Weights of a small transformer language model: 83M parameters, rotary positions.
Each number is 500 + 50 x the weight over its row's rms, rounded and kept within 0 to 999. Layers, rows and columns count from 0. Numbers have three digits each. The size before them is the row's rms in percent of the matrix's.

# layer 5 MLP up, 3072x768, rms 0.0345, rows 207-302, columns 128-159
097:547565486552517472427550654449453535469468526464453472485496507474475389510549536587464476509528
100:516474410520573496499418574562593447454525506509489461561523555619501542430570523520454530495422
097:572514538523418450503398496539448607521523425498524499487461434532512557482591583490538445497444
105:416469445519508523466410586503428549443600585400518509534516523526564507439501592554576490460480
112:455512462496584501509447464402496485497450572510520489524488521497561512536464469602426511479465
102:487488542551445529473512548534481470488416554510501453504550512498484453512505507548522454489525
097:474537495507493552528457523479540601457472529422508486456421532391611557558588521623389513496462
102:511408556515505425523568544474524508523505493507524534488445419451552468513518500548448477454516
095:464498494477552484449431497513445522542473469462502546554548573573593461557423553467500556522529
107:472517471549482481587558501526560535544396536472444541430506497448541471448424478657525422553470
102:415467565529432429490556506505519421533457519526523456522475484505496538427553511547360589457455
099:481601537512466510522536556523471532374450508479448514438474499637522464533459556501539518451552
099:528517436575539576470530485470556492567494492440523555505519524550481459435468562458425485518378
104:539520523477514540474409523546486507452475504490558567579452575491488501431454452447499492441493
102:499538490473602520595487612516440497566547564507471427534520613524493464472469519417501513566541
102:496469410495614516553471511490562500416624497487476552562537463513471418539468538466508481462540
093:530387483573483508445512536346532430537520595451428501577457495476472525510453576487572482560617
103:473479550552485471542442613552611465542540502474477490415505548516481389509475485518566473461449
097:467438510571559497554519498596453422516611507433539558462554565579423548464488628490540503547577
103:483636523451428533528481502439484488479444499472518539631515557554579518437437480557452537396495
095:566586515467539501515463540507515453455496472488538547490535497606501485449492559596544422425493
099:518468481556582481474548495525436484580556413467546531404458452494494534502484546471535477564446
102:444377431483553520435421536509506438515469545538456455526524518627514499439499502459522565534462
096:468482442533515470422387568525540542486542538448487471446565603454510493511443449599389461546396
101:486474476469532484423465561477501435513476493490515448532444443539541475445513519463560442427498
101:404589544474476402492529525514565442598485476404465484452517430543500545466525515547556531602417
099:476508399570467419557501487455434526532574497528519508523483458513450546523441472539511521526543
106:384523500549495518530386514428569493553552419500498420448471592616505494507534449573493515491562
100:531495543497453519438508515448520385435522500510414556574404560527454454485460454531586562607524
098:427482502574517491565469463498501451477453444483584521518421498561563621499498576500482532473440
093:552499449490348378455474607520488502550500553492355500533506455497463482521443524533465531499425
097:567584457520428344419515509547512594504495540396531472471469518555555460544447482539447526541513
102:484530542561549511486440511550499538610625491509526516573431513582521503368461533524503610508554
104:435432436543566515396445483489456518694548616466403483492516470561413479417428473486461479512581
102:459534527509531511497464616481541517444458473543411495580541459455414479493528549485570455495451
101:442561426526449557545442554391521568460566565560455507530382514533483450503448495551444492526546
103:421575517542546497418459569498453514557536542410510546471500517570496446435407555487440555493442
094:483437460544442497603553452443504472417583367480487549429465517449527556459474516491528454570547
091:502488536593590510591473537516495474495537612489473580389426448508451592390528536533501436532508
100:494512434453488506541508458555526473481512514476478484495456467481412561506501492486446467570451
102:467534411461613510502501494528457504528469525427509445606451512517517524501539437497500485532520
098:637433497489489500519454552475594514537568506559492428520494488507411383519502496608489533581477
101:521475491516485477507506541503570402468546566597406516544381512519500457483469539488407513541523
094:431491478460584450448520479465550404486428543453515443539543509495523468497455462482519536510540
094:397505504540529462503497495482496482507462553464541528441444601509539443411541468536462443517538
104:556547469552550401509412510455436488488514539478423452403492493420524447453404410592487508506516
093:473519568485494399469451491495449559464515442548572467500550521431532494532420553549510475498473
096:564455476526392484472586514508568450511571558521509578448554525491634476499577543518548398572600
088:518538538567553463518469490519477547546472574469533465453443488556507474503376536479551493467482
099:535463510502515451529559491498507465446562609502404398413506529459449430533539593564564532504418
100:501432500506541572536506564490517465558507457541477465551451386561412486512520492524528481508469
102:506464548532485423513495509505567428506502590573595534504472515483594429514431555441457430469513
099:457447548486482466523466549518494411499538459564413501539494380507507534398430595497465523473443
089:571496459539555479469456481440529452500528491530539507561513477490442392515513511599490551547411
089:524485452412542457532374538595515441555513569415438550484487498544495534554485573462458444538468
104:494474575512489412498464432536576489432543553517553477598490561545532451440463536516513487518457
099:554527521532483524534585525463478548512621511490412424491452471523522528497541568641581385436484
102:472521615555472527449485531413559442471577464564478439500470594481466554464453433491556559482538
102:474511494596478518540495572440551494456532506505514490620561517485518492442546584445518480438580
098:526520526528617504517455516556546549436494510413577580554499493511524512442518543555536492397509
104:438417410489542445478447485448481497440586519461500480465436508513487424477442407531512504501552
098:491416361551492530625453456472556537419464555539473466554479544595645458502478508527473513411513
094:464526528506439391459567579573560511456560503540466473498442537461523545569541459527475440474530
101:509587567516602548516405522440497431492522509467509514467556489619536623541458576596494582563537
098:524619549477430522440432568489486520489423555543436556560524490544482438537533534492535413554438
104:422387482515507475444472475600494481512446541404507520468530539558495388490450512450415431466431
091:462445535470492515398477467444595469466488513484496501376423394434495516532517473570466555506459
101:573520462531484487472536515538495417448487496462528425452442560564470469593419462646443447415498
102:503511485504481547501565559499467512452545481448481473548394543414456513435478541529473557510497
101:494412525563476529525473463475452415434538450514601594530526597435465491452472507561509540519441
096:549562476469501452453427538579480446469520538513467492557459383494514475390548553475495502575491
103:499538462543439439468511466534539418506503449491434596546563482570576487536404540439283539532497
091:513575509490607401430521480441489549501539521493452496469565460512518572424440450607454541416510
105:456567478468571509461492464445486549505515551524489511541547572495556540519432458538449456513501
106:478480533500565463498640471453488501420536450477545469577414541601581461377565536557537513510519
102:465556499511476490512463603500532485456480493452540554523486447519467488472486529651410523486494
103:380579532527438464568422499529501490530608500476494454546469483415519482485545540525492535513490
104:499590513500574443484446626463507464481584441487530505483485475525414577404427492538483511570501
093:543517494479540536481431505502526545432539468498457437463450542577487452454474508506491533463525
102:539543532508560599382456550633548501593575580673542457497549527457472490482426555459449492541448
105:517539507441491408477495502503447557512471407520527464445491540574544509488425429485451506438565
100:449575404510514466533470505533606535548545529501544532523570516544526511465500444457476562484529
100:477580447438590490442446552549460469551528533516520431497492520510429535498425540498521475590447
099:587558476521512482578462499519521430501445530437485530516466435459583533363464565478442507467470
096:488430487524488447461523473542500480493435503455539476470549498577548469484510391508482398470444
103:407608461535460495520560611460519499442548495403494450429498482517562429570465557533510471504594
101:494417586477489451452578456468521497502410498524500529503455578468540446433457479504444493392483
103:418524508502592568537469521526470492499545427474371583455484496528469545394493562524485493499403
093:500506527410526531441486472522430433513521546546543418506519486463601502524448428480490432480515
098:525544446467452510419514552449481493464439533508492526480519597602598454460487437570476516516516
099:568480507515562453450513592558434534458498551490503560540489481582610427513470523500462519570439
089:486494473506472471482535598548462409547548600516567538522494505560413442574548582526499477551465
109:467457481489500526498425568518489450602459614413489552550477486458451441556451587558409346525570
099:581487449462514563422471514533534485467477597445535442438499528491582486503486484528489624461458
095:515509415455472535409470451498510510565511558476534468485496564627513421473543503443453511512491
094:589454513475488503514517465512553481426415489532556580506420564525518538496467502532412612468472
# layer 5 MLP down (transposed), 3072x768, rms 0.0318, rows 207-302, columns 128-159
095:476486475513492618420420481607551479534494500497465479472524628448469521486488473503432508475503
098:536532538569541472526551536474554532422567528485518463491443538452570506591552552485503471539574
105:446499508528501564521517469631579515469515543440486462533476479495518465583495596505471531502516
101:400542582545459436424524502615474595447506496478478528471526444476551513473528536513519509548491
116:549620531470508525526482546454498481362520494531534586588557401563522485596484477520452572514543
095:545510528505506533395563530494480526473390446501447488541549476500515499495455496523552585506444
099:500527479517488530382495488567499538505475545353477478445484491478459483544424492376493489444545
096:473498528489535551582472476456408574543524505547397353524431456485536425501487532534583453529510
097:587504549490441371496500404523573534564471482530562431467459463573491516472503422349462558427493
105:494447509477538540479403467505516505400409496536529545554440560571562464559558435455478483571420
105:486583508510519431448535503496428458472522524495540492525540606528458470442440536532514531464437
094:439428528501487514407455515480496490493535588463443464578501526514472522516512522610574441479482
096:569511465484476521534500598525495492633579482511461495479446413547584532411499460493465610508519
100:427460473528447454529544489589467566501556482461508538566471597473487492449544485509501451460468
098:481452538379542532547400521503520552435549438521504499502425493523552530387546570517475463513491
106:458484471547545437425543464452540460466497425510529449516485514472546579516471569431526558434501
094:556471484493534478533487386572433509528493472512550573463563533516432551423473499563446444487500
105:567506415528534460523541487525478469516608567475466540558417563535556550550527538441542454463498
089:485510494488559506480522502446423540568429598559554460583479496476556496611467475572436553435568
097:466464547581454519512601524584484470496569548527580570485441378586506511550518541481454530471493
097:560487516468516565471532503496502480426509498486459497549472553510488483510550480469498535520492
098:432533428528421503465444571495497498559476505495515517404517426472478514423413475430495556619497
100:496510491508523477612647485461527465492533558510485506494478460496467497489567449504415533449547
096:578485568493451564580579503430469456466455507498480537490525506474465428465527460478512501520563
099:638527502495515554464537513572514522461517426511543571460497482429438436543534484497535541415478
108:476454413556528587477474527478410424513483559566496477552446538505462496575457463534521571420551
098:452560529467438539516565514483550481508399498568529534530492598453487514497417602481535442471507
102:465517506567517452634560588517404592504545555449531467471617440494454475496512440442547542511516
101:514468444529441403425502533437409459614524470513442521505527555384540439460489477509496570402539
105:484468529551452487508535477530543518484456497503451555403364515483491506412495494517487550504515
087:480403421467516626594512451482539517466531426473493482422553642499533533474540466549502512533566
095:486332433509500517523481508580594495501540487424398559521493492476470572555466496394540471507533
102:477440494501567524483466472472508485461536586480468538511476519475479548513423421501483497416502
101:564388452539439537580454506528498517449538585488537444483364455549541452562459439558414536517482
108:507490498462505396380577448576539473539505506415494522394507591464547509498379506637516438545468
103:616500495498478442542482608507477561405428539518540407500560537479538490479595512456583532517599
107:514583498432460443560489527549462481533583572412478571433526548483525545485567452568539371511480
093:473656561497526487474448470586419494504526585512497494492516553518563565522530484494460516422522
095:488477522528565488437640501477479473482489488568562491524512481526542477530514497441446485388527
098:531513501529436417506494548531508476467483432494500469482527455431508511461519533573494516521493
097:473507493510482480558468538453484546458501472527471559541496491475518374541450513515494507499417
105:477423446446423493535432526470563513509446534462528577469542468568507560481414468551533548514546
103:468515499467445474512504458479639440516493563504487540444466621482520523476472552523520568563541
092:542580490473513512480539439479489471508541498495465529406539492573515407587528520482456552523468
091:562526508600511548433497553515428525470384473486506551446497540482456575486520540468497455567461
102:456482491401465508509481509457481487452416414434561423543612570527571564482446457398492587451530
093:448438480482585417534520559500526467550514484535507481506549561502498467537593550501442466499440
093:482550508443605531512459434561476466475443591565450380505469488561502538527561398525464558432504
090:473439463502436546510527515565438549450499466475494469480441450482468399616587433446473537432486
096:474526561502536447487643520477478576554559426535589512497566545438517495454592466498481476465611
105:473530515468455531482553523518439475496417514477546596499515601475536501505573529410424451545495
101:466418495480594499504483538571327501480550485574510610481491421484524540389534562564499514530495
098:582540435554528549527472394533478549502534551486568535578543588481425449431548483496511490574538
087:445514506507449494518558430529517471546491479468478497516544474499497462487495568455429521442508
086:526500557480418537559537491467475611468449434471503461469537513367481493575583388510549553530578
097:477447597331508475481418470565579450504413488459439547576464551603476438522621436491570519513544
088:496511444484546485445331409484486508518463533550476581497563529521397493600447449563500482524580
100:449630543478554612525510559530517515480535566584504460418508594519543569456536480520564610482389
107:513452539525365492443407502491619545469468511419533474442510472479468497491542478492503475442562
094:597579430434584563609494425460520465520511507544469455492491560540454481544573455392431512508483
105:496520495447451582424499435461534483531599484589510493542532536514434474518539416510451434495431
093:412570507489458499564502503524643500440490489464489451487450511534457556552587514576617606547493
091:449454502573495499533526570454521467589566485534537427494507472473544517580497534438504478504546
111:600419485547486500577498519531547463491569462556450544551493481510400417564509480544486489528455
096:534473474547521469512564557535525506447580423506499476510539511477532468492551439523490453532518
102:563516510470431491462474539478568426567550454479494517563534538497555488472591351417592490471498
092:426565427497503512554472522520383520507477546610458502515473553462563365538481559414520495560542
097:470403521552533505601582509465508387564567532477502473535460512493533560419483540496475562536472
114:553441553477476541520581474484408547516517476411534485521571525550512480519540570451478463584551
107:507591421515499495475459452523595434558534491468515506453475495563510411508602530426475479408517
095:437491516499466568447540506494482556563427454553553419449594542480452426590582520477570466470609
098:468435562517551487499465460540556522496466501564415411469477481466436487494544542409520476421516
091:499427408492476468515513489460505494541385541477598494444550564545496454560554457466485485573440
101:485620433536472588524458555503617555482506552535469545441501512542395557579573533460459519549451
107:474533516471509563507485546545487558435527569527482537464533565579447491536398515527559506553588
092:510392408477569500541510569388564506502481462479484481449494570475494576439516535517492493532545
109:449554435451584513487546488535389495521510422575498643532543495493552459452477437537523488493543
102:519456483555543499455457577506481497456508499488555461425507493506536537508493449559464461538536
090:543534462499519476479521564500489498467368593507507489426572505514481511509442521479471481493521
101:477594505555448431528474513487413563566491455534499500537491483479572515511499490502469481519538
104:514475524462536490490512443626553490563372520503506533561457525559537502524567541520457500556474
093:532462556533423461527513509477450531495562568454437460564528477464484485442468520535605525498560
102:484479516508564500506546476466505597498540508535497455502568366566496442477512500510495601542501
099:444556508542511507537520489470523567543544497522542488352507573465496462605436417523595513567573
094:534583521574584613508447492464519437606477505549450490628536508498461471487392598563470502526548
093:482403453493514431533444518515544429538422492436520487489476437575559428542543533368545517471585
093:545527521526548460546472367577426494570490465544512458500607485544459461487495507519508521514515
096:625518444512439506580591463559467586488548508527463408541538532532527528517417454547523459567485
091:471515426548529469525470509527421596530518538539499454558540474482388546474518488513518463414535
092:499380514489533406580557435557488462498607385467577536538384493467541597520504622455541468524579
108:634438493481499464455561542587483571542566472512527530420544557556477459523496421473498559542524
087:436469434412448496469492511493419492533448417454494409467455576521492462556491415454475539521470
104:455492399423541494561550446533495599540498523526546529538497454525610479605462498513483496536485
102:440529467458486509524512404477500476616534515465559522411404511549578479517554446476610460493542
101:471573503516513576565483449490468468422518467512488497448487479508485550494434535589504598561436
087:432492505489461554506542561373539525492501502459426420487550574482512504509507565438464504521535